Weights of a small GPT-style language model, trained from scratch on English Wikipedia.
Size: width 128, vocabulary 8192.
Architecture: rotary positions, no biases in attention or MLP.
Training: a variant of Muon for these matrices, 126M tokens, 7697 steps.
Each number is 128 + 24 x the weight over its row's rms, rounded and kept within 0 to 255. Layers, rows and columns count from 0. Numbers have three digits each. The size before them is the row's rms in percent of the matrix's.

# q: layer 5 attention query, 128x128, rms 0.0389, rows 18-52,82-116, columns 0-127
# k: layer 5 attention key, 64x128, rms 0.0473, rows 18-52, columns 0-127
q18 086:128080088115114126144163121134130113131084168127109144102149113121144104087090108143163117138150099104106095105101132115068135071144188109113099127153113098155143167109105076100141157127122115135103099098123094134141160157115132146141162126147121104081127120170106149110151068122099112121128095145146123152166116144101110120118112154132133151139130115106127123142129100141110144125152
q82 096:104101144146145147129121131143099158165118114127120092157132112145137100131108076140129129095117158099125148149136121138145117108171154099092166125158140148138100101131134113132115130143117084117099137163154110121133133148187155124119164122152157124153098151131045134131139091119155133132114080089139158112091140115107123121097127097106157105178166097112156137135099129115081104139152
k18 093:151120161102106147137075086133123143135154159140081121107114116130139143102129158110097077127145139149131119107133155143121109148110090107147145160107096106107130135156127151119141138118180171152117188104081132129097126099141136130145133156077154171116158103137069127103090123114136120129116120140116073135142080173141100136155101144155144145104108141127148126127108151136118123152155
q19 099:095094101066147134155113110123100116134077131169146133122131128119133080166116121141110124146154125125140153143119146150147104078147101129137108107085140139092098120111113099109119131120127123092153132121129123107144133104062149098129126110106098152109115107153117156145098108145152108123109128172056130095165122080131167115147146086116070113152111157136121140142144142108125115123143
q83 099:103155117085161101140142123156139136122098110144149102108094151128181169127124090149106095101117115106158128142092111125101130152116137135145117139148088150154156118102146134166156162107124117130136154142115143123120167116119070125166130081148080122139158133151102153133135125152114161180137107154060143126139155127148164147154144114117103130141147120123135123096178091109092130151141
k19 092:153117136111100083129157131139124144170119119153102122110101110136122138092137139124108123142149096111104160156124149094109111142082124157101148110170110117121125126165165101114167113076146109153107172127133088159134105161156101150114154123182137154129157126135111100118107123109066162160173130109160126096137138133150157151139100115120115118149125113102107117151091108120064127150129
q20 088:134104168105116101170134155129121110160117086129109116136106154125121109149111136109123108159156141106143152085203176137160074127149121150148128132151086119110076107116150135116131111121133135166176133103091098128120083124103132095110156110105159108118117119153107084131100118129138132164151138107134134108089103136127142133125086114128139083144114121152076141122130147105107093096127
q84 112:154106139118101135119141122123124121124157119156129122064077113142117110111101125088117118149200105099168104135138174137111100141124136140147138126150112154156107098164146135123087112134154109118090133107169106117147121109155112113144148125126122168150086131161115115141110112137138126144128182132095162155163126081073125111144096146140118083120133098109098119135125159076124125127091
k20 086:119113125124185139122137115118156133143127114140161093146093099135157152141125120116135122109142140146153123162112142124139132109177147125131157073134127090115132106083123091096130162128122136168132143143151135101126131114116175152123117130116121094104159145171153132099158115128154151130148153111130089133165073148077155164143119107125134128088109100125144129131167152041086119152132
q21 069:135117076126124141121166078138125095098153149108185096116148117154153176111107135142099126094151136182124107103105082103146177156115125125139190122097156152103166128139101144105140123166131133105120130132138120136095174181126075122155099128098159130150139137124150169141143172122121148143141144144112119121110117138132153112137154106122137132103150097094101145133134125143136129107117
q85 088:119148100121104102099145114097151108130098119091161129113151123160155146107097118131066112123107114124126171135098141138097156137091098153121138119096089117183151105124117149145119118170057121138123130140143161164081151158136121139149106106157112128120118152117147174109136117159126121133120169149149137098124146178111150082160143123125118091097103124135106123136109146169166120133123
k21 080:137131133158075118125111141129143153138161120157147121107108124141100119153157082111183142155126117084106108116118085156102155066123122114142140175124167134104113152146133106124124098102165108134110118110122122121117119103156147136085113147129142115127151107076127082126153073136138125129130098100091136123110172118152127102118163151114080121165140132077110160112139125149097125105098
q22 104:119127104113140119112154153150141177161103135108122100151170122152081107115152105103171141111101136117135124110094089145121128089131185101124124133140101146176141132102162111152146128155168089105111131159109151140143122154153140174141117128152157140154145151102151120115165074098121136131163101121127122157098110148134163113139173145148127143166112100150126115116144110190126162116128
q86 095:114099116157112123133140130150130176107131113091143108151173139149160147127120159137096126084168121117151137118138136129144112089151126126126144137109120120126131115144089106115162158157132123166143102181091150168176068139128094160177133100179111121123125150122128143166097134114130169088115115115170141138126127129170128095147147149151117129162137086154156112143129132126093139135175
k22 090:164113132171146120106106152131128088158179136148161134129117095126174168151197155114116115126121102148150071144162134137165114140088134125137136077181148142117097156140128177138116117124201157121087123152145170124133120146106161123111098159157137118113114143119132116132144164123142109121138172136119134123147169139158120130124130132157103119104116129137131146097119141115136136096120
q23 089:148115133134091118165086145127131093100100131158149202135118136105142157167146103128136100148165127152162134147164124095148123132125145152110169175130142155135122081124117106111164099057154160115134133104126119096144100143071132120113149130092114133134133122098140141136121119116154126132150173136122116142129142084121144129120157128126141117140114075135162154141111151102143105105073
q87 089:141107151142101060119112091119144110093119157142156158095142124125145113114147106130120119143156109134148146135138154145160153142136095114126090141113111148150154105127083132116135125116115130162107134090130119129103106118111180132140145090123138184161129146140113130095143145121139119150142173130062095134122149105098099138151132125135088121137113150116149173165097179141159115157061
k23 095:133123142105166157151113170081123154156114064136130138112135140103144144126109096121122120123097105106103150111109124119129107139116102136093145124109140128103118123158095084134079168151105109147156140088132151116116146108152139184077128138113127092105096136138083133132132140127124153119125115153080155118116127123128143166144135124060115111164085103125155088123115107146086104166149
q24 096:142129156114103115109124104158159109148155154108147148142148080139149118128161092139120092133138140094155113147109078154114148175141165131163114160098120137137134182155141125142148097140148144136082089101155137179103160118139109132165122145156114133151148150073143129136126072104126141166144105113145146132130143160150104087140132162158161153129148133127149119111132118176135111097151
q88 097:101155127117127094129145096154138149117096137116141127133170101166137166079114085148085113111126121101150152153065079119092170139125108118115146145102155116118150143147129120112143107115095151132134133122088156165087163114132124133160109129117098109120171124104108154100131101127124139118131107100103107165147127187163108100133161117137117145119099123061157103134138140153131123133155
k24 101:134134094148117114106165134142128136130161138175111106149149116127128099145128112140191131111124137141118094079175124135107175125130149155100144132198130124128128159139127132129084103122135114172094142135123165095122127139138139122179148139144155112121154112072166138165113149124145121121089088133100159108084125129144107123074139146072104131127124119103137149124090102109152153118138
q25 078:150188095163160147146120128121125140120149132130175136116140116118121198129132105134135162137085105130093105139094095117095102147119131146086108184138156092143144112130129148125165104120149144112125127135144141133121113162124090175170118145169110133123124168125163139117086135122097127138099146121169128122113150145163096123111116197116129116093105103124103124123095089135123139145153
q89 092:101142079155109106122132136136126138144108133175139118133110125177116155112157102139097111128140124139112121113133136140091150167176129127121138125149139149136156116122125156168122139143154133129108171136129175157072111131133153130128167071133155126135150126093134111046131127136108154155143122107112143130143125176140133107161178116106081147130102170148096105146163108148138156121171
k25 098:161084130109117106114107084099119134106155134080105150140107176158166117143128129112147099095129089158156156133102130161134162084122093128118117142138126126135150113145138135105131132124121143169113149100140102135130087097131073113083099145130096133082161113126126117171139156132131119188166093165117136141099144159123130111078147136126099149145113130124144172130147098125130100114156
q26 093:127203181136108142145087152150135122134106102139146121143088161123105124122120129154158121115095121092182101117159134083128098100130109176117126128154098120145129105096149141141151118114138122137124176106069133086126104115118102126138155145118145196078153097147110124169121110135141121153115130121138152114109168126148177119118119091115153117130131141138126107135135139174119125117143
q90 099:165150077139121134106101133188142132113114134132149108122140131130117131153105111156181135152146153131125106136123111116110160170115122153144170079128150136112176156147127124144141096084175093097091146126120129132188143115118162081134130131110125119130143134117156109108120160138085189139123079089121170145143110137176116118111174138160108142139104119154135140124112131127109135136133
k26 096:162096123132123150122152114122099101129084106104130131144173089101175091123157107112137092124132129137151134138126130098114124187121146113157133088127134143143123146141154092131151132073101107147114139135125145123139134134120159137177114103136094090199141171139103131111162154088115084121127146156122093108127118149098165107166132089093119119140119129155152168147131142086122115144135
q27 106:141100124080164127138139166118127127124128092146088166122103110116130117149107121134136071155123137118135173119189150103157108126182142110131126133124090094107123093109177123098124084102112135128127140090117078116144144140137143114103108133081140128141091107148141140106100138119117134154166102076128121111107134164103098165132125154149182111165133113149127114121144167108112107116119
q91 097:108120135123147149110130147142118107113127115168126099139142110153111092158131107114170130161140111143180123128137127095115112137172148121153114140135100108106099141120148113148112113138142103149127135173118138092157134114127103161129151129108137201144120139158093077115116120067112103111144109135144104180117098085091116144123065159141134126131126141131145152147152153051126145130097
k27 092:131155123142151130127109099098128185117114109119104126118138116119135118132135144128090101113152121149115093175126179088112096112113135125154107123120144156121115141157115082137106161157135149095125176117136133113123070112121098113091110113124145116085118156176093141108147105123116095155166143141101107113132134172128132136132137094129105075104124085140106158131128103114058134166161
q28 115:153108150104129160133079119140103124117079137128087156135103156132118140122132120107143159106116105150131134095133171121138125107127124138150133114138081099095143155120098137082131143123146157136155120108139160110133096084088137151082168124122147179124106089171115123160078091150105141140112152133121073155169141134116122132125111136107114160143101119132152106085132159088103090119107
q92 087:096129154126131153126155110125128128101158125152133165075086147144122136150112165121142116116108125103137136165123160138171126112146139156153102109162125136100109103143087139116116140114100175127123129080145147121128110087153123158122128137142150133162095104164114112144134072187171102105159147099131096126207145099114118131147112141120155125136126140075137133119152139101142083126127
k28 101:161122185083158111103156129087133154086160103094142148102141110127097110149157144134134083123130123120111176113131137099136135140149127076166117153123128093146093107116171122138140117107143112182138085156128115138127175137131126165097126138157125144118094145120142112109123117115135158150124125137186160114107093089096100114144113157091133125136145129139147157136121137117175171127108
q29 089:113145113099143182120154099116127150128117143148133118089107118161163109122154113105113121090147136126120138082193118121161129132128123111085127105118132132146128164143170106097103124137109122125170118125107129142129140141102105111107133167072148119129132159115140135134121111163103173057130122122140150135124135140142149128191158095058109100123161124096120116098124167136145108149102
q93 096:096148092101078122113163121146136111110104120126115138121139120146135105066151077151108131107138170140122121129130117149124162147100117137135122117139098126138167127161112112116072097139146114124128149142124146162095145145106103108152091125132116098151168124088125117148132158131108107159125150093113166096146143180163147133154158083117100149114099122116101080110179088135145135099155
k29 098:121110106168082109114158134112100128136118149157132129115121123117109108142128140154203117110094110069103159128137067151097177125143148148129111160146129147111141145099165129125138127108136098094072139157144135136135134102143137139146173130129135147146139071126151097111157141139125137132104103140122163115103157113091090129114128157159085141154152112125089119091118107159123152105147
q30 121:132096165098171109150116160086144132130149117129104176115078129122119135149149153118150131148130148140127151126186182116166118118148118128131111146105096105102105115131131138113140111099095132100161147105110124105159138098106160137080139116086136103105076114176119116134140116148115108084153114113153125133140106125114078153137100143106156129154130159133153130084130174121170109138095
q94 093:118144129081114155111106127100148180132161090113136121117072127128132120108126151107163102120185116146117150131158158114140089125104145135124092158126116135107092130117125155102091108144160110135108097137137140123193135112126110134091147153120138125153072119182130129168144139119141102125140132147171109148121133117083146157140108108088130099109154145155097123075140154123171103135112
k30 105:121150128114155160139091097126136153150096119155120098110124148130122118125075113116131129093108171138096125148129159100136085116126134135104144124112153173106136146090137142153141160115060151157086139109133109160114132099117103146152131088121125133137139138191130129095151121146167148081138142147203114124128119114146136158179109128136136158155131103150108147126110119083117119166147
q31 109:141067152170064110145150098132140116161136119136094106110144134131148137088063124106115115132155135107128171090078106179146103126160139138142122106128105103100097129164135143102132141139129140183121088142131095140103119102142127102128114152157138091114143123158097134119127128115086139129119146091131141119169155157107100149133119138116099114120154139107070124125116104147115100136148
q95 094:141095139148126101097151098125147141117135097130135152160158144111137102117116094149171139113139122096144162102102134146160119133176167106149095159151081104117094113148111119125141132137128130137115067107132147130165103105159101091104117117194107126159126116119095133135140102105144133155140131090095138099115160084109133137105120116117110117145138086121086086120174185130134115102122
k31 092:109124133145120133151121110135132099129144134136090119109130116183096118141129124151176131111129095126118082120140147118126157103133167122121119159114149175150151162133127164161131106118098144103093134109144142120137140147111139138164150141181167161140137132093118097155143117108112163115110120134083152103122114154152097091147171145153152119078059115134144094135173145126194117117126
q32 094:098090095124076099126115091088180111105133141113068118132108124122162151152119086160167120126159179102108084096118122128151154125116161116101113140149119121129159121158145136121143106159094148123136071155136155152118118131146115117116128151159119148134095125101125142095147164135132174073148147126142137116143113152117098180144106150140152128130152126161119152115157132123160125150137
q96 096:118140110140098127124146104157122119099082101085122107143147144145151154125108130135114084134122201133128115102109100182136154128117090121132151119094125083157126124153165141113131103164108099112174107125147163155123112135144099161149103129156122123097111117112144138122109159151147135104096096112149132144143116178167054143144167109141143151101106123103120106110143118158154139147149
k32 112:126154133122141129157125114119113140157153142146102141131124075163142123142137131151097072137108131129112153113158093107144102171161122093098134129082127124103112152135114129152165094178162074128064113148120155139161122125184165136137092126138167133131128110127131151116095124097115169143088122140109102122108121159142091092091141140126149155140122132092129116101108125165095110120148
q33 104:152074138115165115092143113121118107134154094118103106123135094154151104152116100126127106127147123128145129135071156114116170096155134121130129180087170119121119131152124154144099133138103115119131161139119085142160115108097158143135141162146135103137127124117119113113108108127107087102170145088121125077141142103087101117118130081177116130093077131163096112108157111148104152108163
q97 088:106132102074136094124160151142170092105139123139103122128136125158160132106104100147111124114143167140113117181118118140130167134142102146085141154100165124095153169126120093151125130154155156116134114149137105104115141136118135137163133107130140146149155157111128149084173105139124099155148067110122159077147116147152108117149104122134139154104066159167099111142139108127109127118172
k33 091:132101103114103106149108142105110133142152094093087135117081141091120138153149114099096128142194107168166153119135148095141095124086107165124103125123111129102127099134126160109110114111158121106131134140104124156140087121117077074122106114169089163138113134132077122146124122104148146127138153102122137134109130137135156128124136100149104136130104166132155170147101136151082105085093
q34 134:103114116130102125131157095132135117107153120139144130103128081103144150117155135129123140141094175129090126130102135133107155115113083124114146127110136166137163128126151135144123097145065121146113138130125127118105164130138168154142090141185117109087136141112104106121137135122130153132113147137124174108091165117158143085133125114133078171106137156104131123158122086169215167129148
q98 110:115123098125099115109148120115120109138087108132150109115165106128108117125128141126122106104115138138134150114146097121117175167088097107111157120117129189141177140110158181132125101161141128114158137157099144129141131186124156135148111131126132107117149150088118114116161167140141138137086115126112154146098145142138159109157129087148110134149130132152092131149128074181208158122142
k34 104:127121119179130126123120104175084105154090103092117131140153155121097134124133122122132153170133113117121123120119088106163156122131169150105157141121143137143143158127161136160152124118157122141132128173090150151178090142118132110103136166112128132111104119101125095109127178166125109089113109093108133094117079115161110141161148137168155150138144131132111153121162106159155174074116
q35 096:162159136111133126113147106112137143127143175092172147107145131157141104114136127126134116158126157134142101156128142140136112107133106111111152095098127129174182106103093084157176086127117114172104147212124148127147147132087103138147158157127122154144148137162095148107136096146114134138101104171154126144160132179107102121160118148127147172118147143129137116152111142136132157105147
q99 093:109172095086204092113117118116155122136133160140111135132121118129084138133072120127127149122154108143188127087107145083109076107134132108132128127153166130114118145085129114149106080114144097134105128137109102085143121160088124159145136121115098152125118141135139144125127101134137146107094128150137127135107180106134143176147139101173126094156157162143139159131100112147140140131131
k35 115:097115158077161100159092160092133150115118108139111126153093152135122123131138129105131131116150101164100158164101152100188080116183096127125126115152134132158086086131129115126115151137121158122116163091150108120120109148117102075147106129089148114108101176168140138137152157124142112118152140146110130106137090122136128139174104129131125112096112120155109109114149187132125109107129
q36 127:127143130151145157108116123115134142143142135162069185124134106137130129153131110165139098155124089132146124084111148124112151118126195116152122144124141083110114133112148177145117119120126089144076138083122125164142130128129103150110111152120128119129076105123089147089113130116133127088152161129138078126105114123103143148147075117146135158073095115108119155129155141104165090152119
q100 104:163092155163122127107106117124116087114159125121071134120115133139113117151150132114125097152142121162126138081123141139160095134127149151149126129109076111151129097154120135125110117134123135144101099121174108152171154112158105138095149161133115138141128126145091111109115138145144089088122158121150138102147127113102069136111098164127148108091153086105119144129121198116179102156084
k36 106:151113170175126128074072124117096123132135154122127163113088121097140150123145101150128115146154094138161097135140096103142122137150136134131163127169132094125092168163128115149119097114098124159127181145139092124155125135133107117144167127111053137161122116146121119106148087168131105141118153129125141121164131180116117143150127148150095116110094160152110105109109108123169125137114
q37 109:162143117114140112153132162077118111115139098142125153087143177143104111167111124135122144156116090157115132106166130141124132120135131158082118104153149127188125135092125104086169123134087064140144131156121102112125118147155105132146146100139115157142158156165091099153122123119124130109102105097165068149116118124137150120146151122099109138170123149162136142145122147126113077158146
q101 094:130166084138116148140168142149145150109143117125135087127098108170105126115094091101102149101146146129152192101113128145091120114113109128128149129091125113141108118085119150096100146166104117121182107138099139151141119164145137140167116115148130110130131178104145123086120136150111153139125072128104093140133141140118183117117168095135126168173169131111155124133099131140161105113125
k37 105:146111137113120106085107095139109103157150139104131126103147095137134114111087133115175107117113091094156159103106133107174187156158139158139153126149128134135143152163096169115103116148117113131140151122100117155150142175122126132125148145110085096117109129078151154182116132128135145124112121109130125138114178101113160110095175126127139114125180105100128137110161108161152153165151
q38 120:107109140090134100131142133156121142117134137138114118132119114135134137158118130146107150134053121145082116112097132149127094104123127139109109157105116096131156105137154133102096121135106102104165143132158131174130118158092172140146111081148092139150127142164116143112122144121101151128158103066093112120170083077138084138101125118164154125171165107170142153151145101104111125154120
q102 065:111125093152108116142125151149142154195107126134128155145127129144123143123104133156133150114116123084128070129165134098123087110121165104099137131092137111155147090149128106155128123169120132132131122134122165144103111152112165142164188109183124168125118122127124119143098131123094124134140185087080130146134085131105114093104126151164147083112108144155142138121144120124104156095090
k38 102:154126134091152113140132154103081124126177094113133100114114150125102084100103137117105146148167140103099156139080180111114103163121118113118080123120149120112171084138086118146101108123147098124140143122090152120149149113150126092112141159086158136097136152189133133100115108132168125128123101154128157122144154151113127160114133111141127119123133127116142154199137111084112129113139
q39 138:104077169093147129183156123123154159160145138115126165087121123085119139110140122166112159153142112151148175132150160111124076133169117148139115141137149100105096097124109173087111137139120167135125153093099110122137120159112111131111122121090147099120116153178172100114159159115156159138120122129148147129117123098119105137125082101115140101123149137107151165099150137121089117143119
q103 080:149121124064143130120150109140166132107141080120130154106083091144103147132124134145123124142114091113107171166118161117106105151153120127128126101130122154083117096118145130152109121167153166104172144101121150111115124124126114122119139135101174123116139189172149114129158166141155124104176128108151186149167092103145149165155128092132101125143125149137125154126156128131129126094164
k39 117:116084121108110117156118124120081121108145093108125137075124111121155159098076118113131140104132113151105116111133106063135068133128134134090107150139114120139117105148168131098142120114114138141138070107150101191113125151163118148159163143116141132142131145097105163110123134159132124124133156126136156112111123057122143119149133137109122184149123114107136172149104117138120125183116
q40 117:129155166151123105154111117133117127144133143104120122176109110126129158133142105131160174075107124090131113126121084120100165148114148127122102158167109162116160112150125107110135197088135124132135147153113113127114136139073103130113119108124130108107129133105115120138139082107117105104128099106126126133129190106134130124175081113161118094114107104124155115119131095079161170113075
q104 079:147128182105116126117090134095126107166165094198127142141092116103157105126084114128171108152093147109160120156090087179125115135143079139156116123169101098136151139125127128110128142101124189184136187137144105116111119137138121109120126096133115128119140115115117068137104101151153138114121133125159133119141143107130123125125132093133132100106135106131147097098121104111158117132115
k40 108:123106133177105109112147109164128117125142090092112092140126141121166153138114130164111104077083128131111126143123103137140106154121087107122118111104127109202124135137138131103084132125146159166159139144138155122155097124133105134101105176094112107149142156119102144095097091136098142110159148147094119112132115096112103139100136140109114130087065128119123117093143140074112142162137
q41 128:126088131118115133086144112130156123115097106132134148114133105129163115105139129144180148162158127095126078113156128107146160173106163116156123168121105152165132140164135127107123074124105126121121106129142119086117117100125149120103107195118143143165124124105118154158131126126148176155127131150114100141129142126161135123170072197099099159132109137129114094147087122106103114121119
q105 082:146127091109076124135086115146080133132153150115104114128112099112148143106090110155173151110115133095115085085179158135156135135149143121124133160075119114141136128171114148084127115124065179130091151100142099144132118111140117082158143154140106130142127120099153127160144099129109136124158129126132152127128142146133115132087100120122130100146139075122144101096121132141091105146083
k41 111:143157132103127158119164123141096094140112126133098132139148087100129130127147104124137143079140106132136130165115150117137153111104146158120130118150140136138142099134095107155122121083122125100127110137102123070119153068176125129139144108158107150158140103130188126119163148169090115122152176097089128118125110162152130139121119123143134133118049087137135084107140101086137142105111
q42 136:095175117121120120120104121138136138116084117135112100142146119146122087144083099101107083142105155138094115132123147166155124124124124101104112104123158167113159182103155101110106129161154135134124148147117136117152152144130183114169168136148105117108053088105144141134111140141092096143131141122083146165157137118109107140158106137118139141104089145142133125101127108105138176127085
q106 099:131135121101132154115148141112103134140100125111124142128127086150127119123110136090102135094134109085106119154118142162106091127166110117106175092146150165145168147112119121160101119165163116100145088145087166114129110129095157101141162090147136126150143156104065108105127105106132130131151132112084125137164138133166130128162121144142118098122072158137121069121107108139166127156165
k42 122:116105123108124097128108122028122100154127135129136131136121146153142092100116162159163138156081124114105151147146135122130122110161150131166090147118106114139109138127124114088143113126148169128101092165118154084114164123131082111097122106122113139111131094132119126132113128105144138154148130061138156104121162149139140123106195143126115138106144188132119123108105145110156118121102
q43 127:143122139113129133123126094130132065111157117114160161117140133091125127151133165107064109144106131133111095124118127087156146169119135159095155145114132148089154112129126101115128137142116177065121118123148144109102141125133191126140094116069136124133119105118115095130129123124117094103130163137129122153176091136095104074130133136157166139127141105114144132097137146122097178130164
q107 075:137107108140144105117167110143140087098144130127153112165139180098104136178145141140113163118133128152151161091132058128137159144120154135104096160115170147131124167129123137123080154120138128139165092101115095073153118151114141125117082169113147127101113113095157145133110154144151127102117132151143127159110127135120127101102101110126175146116167180169142137111105103122129118119116
k43 119:120121116177117101118106146075152115141126117148158158153160154125096110142139120112132097113105154150098110102159164153110081099088171106125124132125116125134130093157135131133127128142068163101113159136098131157159132152147131087144109158055111150104125115177150143132103137116111150121128159135156153086126164145132118126160121158159103148128107105159138105181119149136126136125130
q44 131:131134090138145129130107125151100109065080134109142111135137137151181117160104149146111146146122091135125157130122141119137126115173091136155119119165132107103100134145086179120167119114142128126146145088112097113130112109125114125099182125136100131130156128137155093148083114148122117168157122141147123137134123075125105088106090159152078163105086134144142130109139131090104177131122
q108 085:141153093138143167146078134158152133110151131108075099130153144148153138134131105137112142147179120119143128154139156153150118072091078077120136135158143112084161123134090146110129114109139139122143175129087153109141110104141124078140122123156107124127159105145134099100071112121122120146110145170121095139113125141158122134107126139141109134117088121154157153098157128137071146097116
k44 106:111131138115129158125093139123122120080116113165150079089106136086121143064099119115150115174109132123110121172123153104112130105091151092117082133104132094070121179136144130135138125119116126132133150154148119114106180094151138148084153129154115145126131168136099112167185130147079118121118122154147121108105163117134123153147134118151076136129119151145131122116176135131111129132124
q45 129:114094147106161152172110114118139099153122127171148141143142128091145129100099146128109130142156161154166144160069168101123140112141101129089143119139107162159145106145107116098129128177114109128141145153153093082123134120136132130127171137155116088115139166158135132132118100137158088144135129133117147098100132093080148173115124101114127141116095131187135163139135140153165170118150
q109 085:138114138099178109142100087122153124153140121116158118140137088128148095163085151091145120126114158126137127102096151074127122103143116124133153092122103099135114090152124123116120141118140103155174168199166162102108122128132146153156115100085133116130069166122143122134117112095148109122147141141183107108130092112099149164157154113115120136109127121142138114117128134105117139177105
k45 116:144140146116122137162136143086120149116066135086139129115137123166126150148128082089152130162143135134128136112092099120113142147112109099127104130093115140135128109158174129090103118173114103158117128099102138152060124123148165116121108147107137119126166159137139098104170126168132151154152134130126144132097125082117111072099172149141081146113131136160140097123107137133158145161155
q46 144:133111148101115149148118159104178117149102150121106114132100126166126130098148114054086120124118160159128140109136133132138185094137074100123147121103108075099134163097167117178141114128155121136123142108142132134195139116162141123161151125094101108131135093112111108142117131147098148098121098129117145127141127162158131155116135136117130120124096105088110140109095108124147147182132
q110 086:140160127152135147141120092114104163130102141124136124134127139175130147127111160168113144166136140123131063145113108149117177117116086115144130155100097103132121136153129132163117146147114126109134143135142197132111101136125091131110142077152127089133149132106090137141120137164109115137109140136142163099124129142163111147129151084124172120117098134121126115128142100083043156177142
k46 123:072119108149148116104085109137119142105147129145105114153120125190118137119172183134130115135123149131090115148104160169115114102160109154139118106124123108150103141128093126171146128162128135089088158126139147125145144124176141112083151166141093117149121138131097113095153119118127147146134126110116153107096121151125195129156152097110124140145086188106097142116105149134112135095124
q47 133:103130159116135147115092121129140118150104091134148134117173120104148142141064152108149144126116110131067143093146130132160135115097098132133106128127115126118174156142079166162116120107128154155132147121126084172141129165136124122124117160086112158111133123133093086092123136089135144068126140157149129146113131121167130079115144116105156106122121181144111108131103106152144086098143
q111 082:098093192146135104092094064140143101142128100125191150146139104113100125125131119113187125139107154150109124143093136092113095112137139118126116134109134116107163175137146163114126108104099130127138158149135124110136115139134163130094120149159113165077129150133156164130145127096122101145137180109148062156109136135132112151095130107134124139112091142155107107130106103118158122132119
k47 113:103155139126117091117109134116135125110141089110131122105107111122180133130108152149131133124151154175128093146149153101139154135151114125167156151144147080108146149099126159113177191139113149147112174120129082135140126103065160125155111103109149084118099137175143136096159128150118129158103159140085131138114132129138106127116133110131113156136143145099137140132109182096124152124183
q48 154:117148124095121100114093159155121125156143128111083148165108124122162116112088122125103143131119134109089169111154150157113116178129111105094175130106143099090148134140147113161133129109149168156135124134129117126096157146135178132136136108081080139151091135100135102170087164141129113127150122152083149118079096178116079160123130123121123101122118147147128168094110120132130125142125
q112 077:110156149117152078096122119135122128121142137118144125123122103100166123142078116124118114104121120112099087083153114098146107162127136122130093098136179115086160150135134126147163104140167155115126169111116133180105114137107127118164108119097102124121139131110160120124122147099111131171197166136136100116113105109124060114185107160155139154121146138146127128114105145119127106176142
k48 118:089124161157118125099075144125167106124181128135160126127122106141142139092133135126091142178171108149130140139153137172131129099133160135133147138147169140136133114108112146134085159106125129148092140171118145174131144128108090097117123103133146114095133157153113134115115152101120145094164124123085064109127115152116072131136118113128108167150113153132107168090109152134138150140083
q49 122:156137142120127151151111140118093133071152063131096135139140148158135120113179128169159132109145104106113148116102105094139174111125173104111164116124118155140144136169122110122135125111155099102149141164143116126151107101141135143136135110113134112130144145160163093171164168117131126128154093108118107097131161150155143114106088152130086157135121111086187103096151125130160140117150
q113 081:121127147140132151113075121113075144135111164115112115132123115101141118129141136149148104133116134096119142156141120161108123112135137115125148126143175183118114115113099109092124125150170150097122156111122128066140159082132122189144138103154126185135142118181136122143156131153162136141152131149096074090160137124105130087136125146119079107128108087123108109134143155125164103155159
k49 113:096152123138160118135116117167123163167115091124116146130130162163093131146105126127143141119133095132143165136091118097089171109067102135088142124118131111155085140130153160122121113108131152083118083122108125083126137155105113145142127141138138129166164118121128153150137107158134090091148081097114114119082096148164115162125102130163131145151134146126126125125169110116101148100072
q50 138:093139092182080145122135103149115181139158126109113159110067135097135158134132118145138115138155123123136078099131200129147122133104163137106107125096087147082107154135113141139168121086081091103100140129110088139120158135135156127126125093126143159104155106131119142125106109165093134130104130126102134101129108156165133142158119120133140160124145144109089148122153114109138128154143
q114 091:112100163123099154133138117124075131126115118094130127113097112117148131117154103129116087121117138105145177126165119134153132147156170172132124138109083146093128103150086179080128086152042101141128128129134152154103120137149133135116120131139152152121124122117114134132145118168128141113131126103103165116117081166106131112117138135108086160148153117066123150106116156105146106124093
k50 115:104158089163142117130130162136110152133094144120176093122126106128148168072103100100126115141178118088139097139123155129124112148138151165130145107166124148125112084136133124113152136129121123106103159143124137134166107105120140124154102140129082103162120122156096105131117100135121141127168081134129115141102132131120111148140080132135152067102123178096156168107144113144113085085098
q51 130:149096124094128126122112146119143105091111136091083123109064145134110119117162145094157133139112092136128097102121142121140108140113142131184118105117147099144123084142114127116114103152088091088096124091129142136135139107120138138116109197128143093131101104158078112128112116134162115136139128132184141136137166138095134128118129118122165105141130113157121125103117170126132091177064
q115 083:078122109103115128120118106158111141101116138117104179112118091126163127085133127151106070140120119103160138136130147110133136134116093118145091102141158132113139144133141133121128106121111159136169136102113108145119136105117124130157105103103161103138113086154084136125148131106149176133138131156146090095189140172120144133167121144109112158129162109090091130127149165156108103203149
k51 111:136141127165113215146113142133096089132152097114099129112117108148128087124073085123130105131138171129123075091168129187127170150153101143131127139174125124110116156142133102127140096102128137094088134116111135130149120137165123098144111110139123134149140142113127123110113117144143120119186115122117182132129127170153154120143130103101078144120129097154141126148148115129112142169144
q52 122:122149119127136150101127123138133157157113146157134124130112130172151076101132118121149107097092126168115133138186093151103156111135087117146160114147154127154092132159126138139121157133129127105138176162151173132102160082131128166104134153127141092116133161135156130183155123114122088130147147130095162168104098164111110103088099162116135112119129111110111113150177091106140144125101
q116 085:146130166130124136129123125085096130198113162129159140171109086149104109126121144088122128120114133120140170098145100159146129126141148118092135135132136133152138136105118161128117159098109132170174085147111099081112106122147152113109138133156138148138113095123152130169104136135137149118137179112078130107115111164115152104158120131098097087128131089131124170124152131168165135181111
k52 111:117162113128142143151106135146137105067088107120171201135139171133106124102154118154138109147115085084156146152152133132105097121149139145134095147114144094134125151110142140140142092142161093114113105105095110129134112136107123118134115137142149098041165127125149148124134076110108130150150125129135125130122131125120151154166125121127133134097063123107122143118123171084104122159120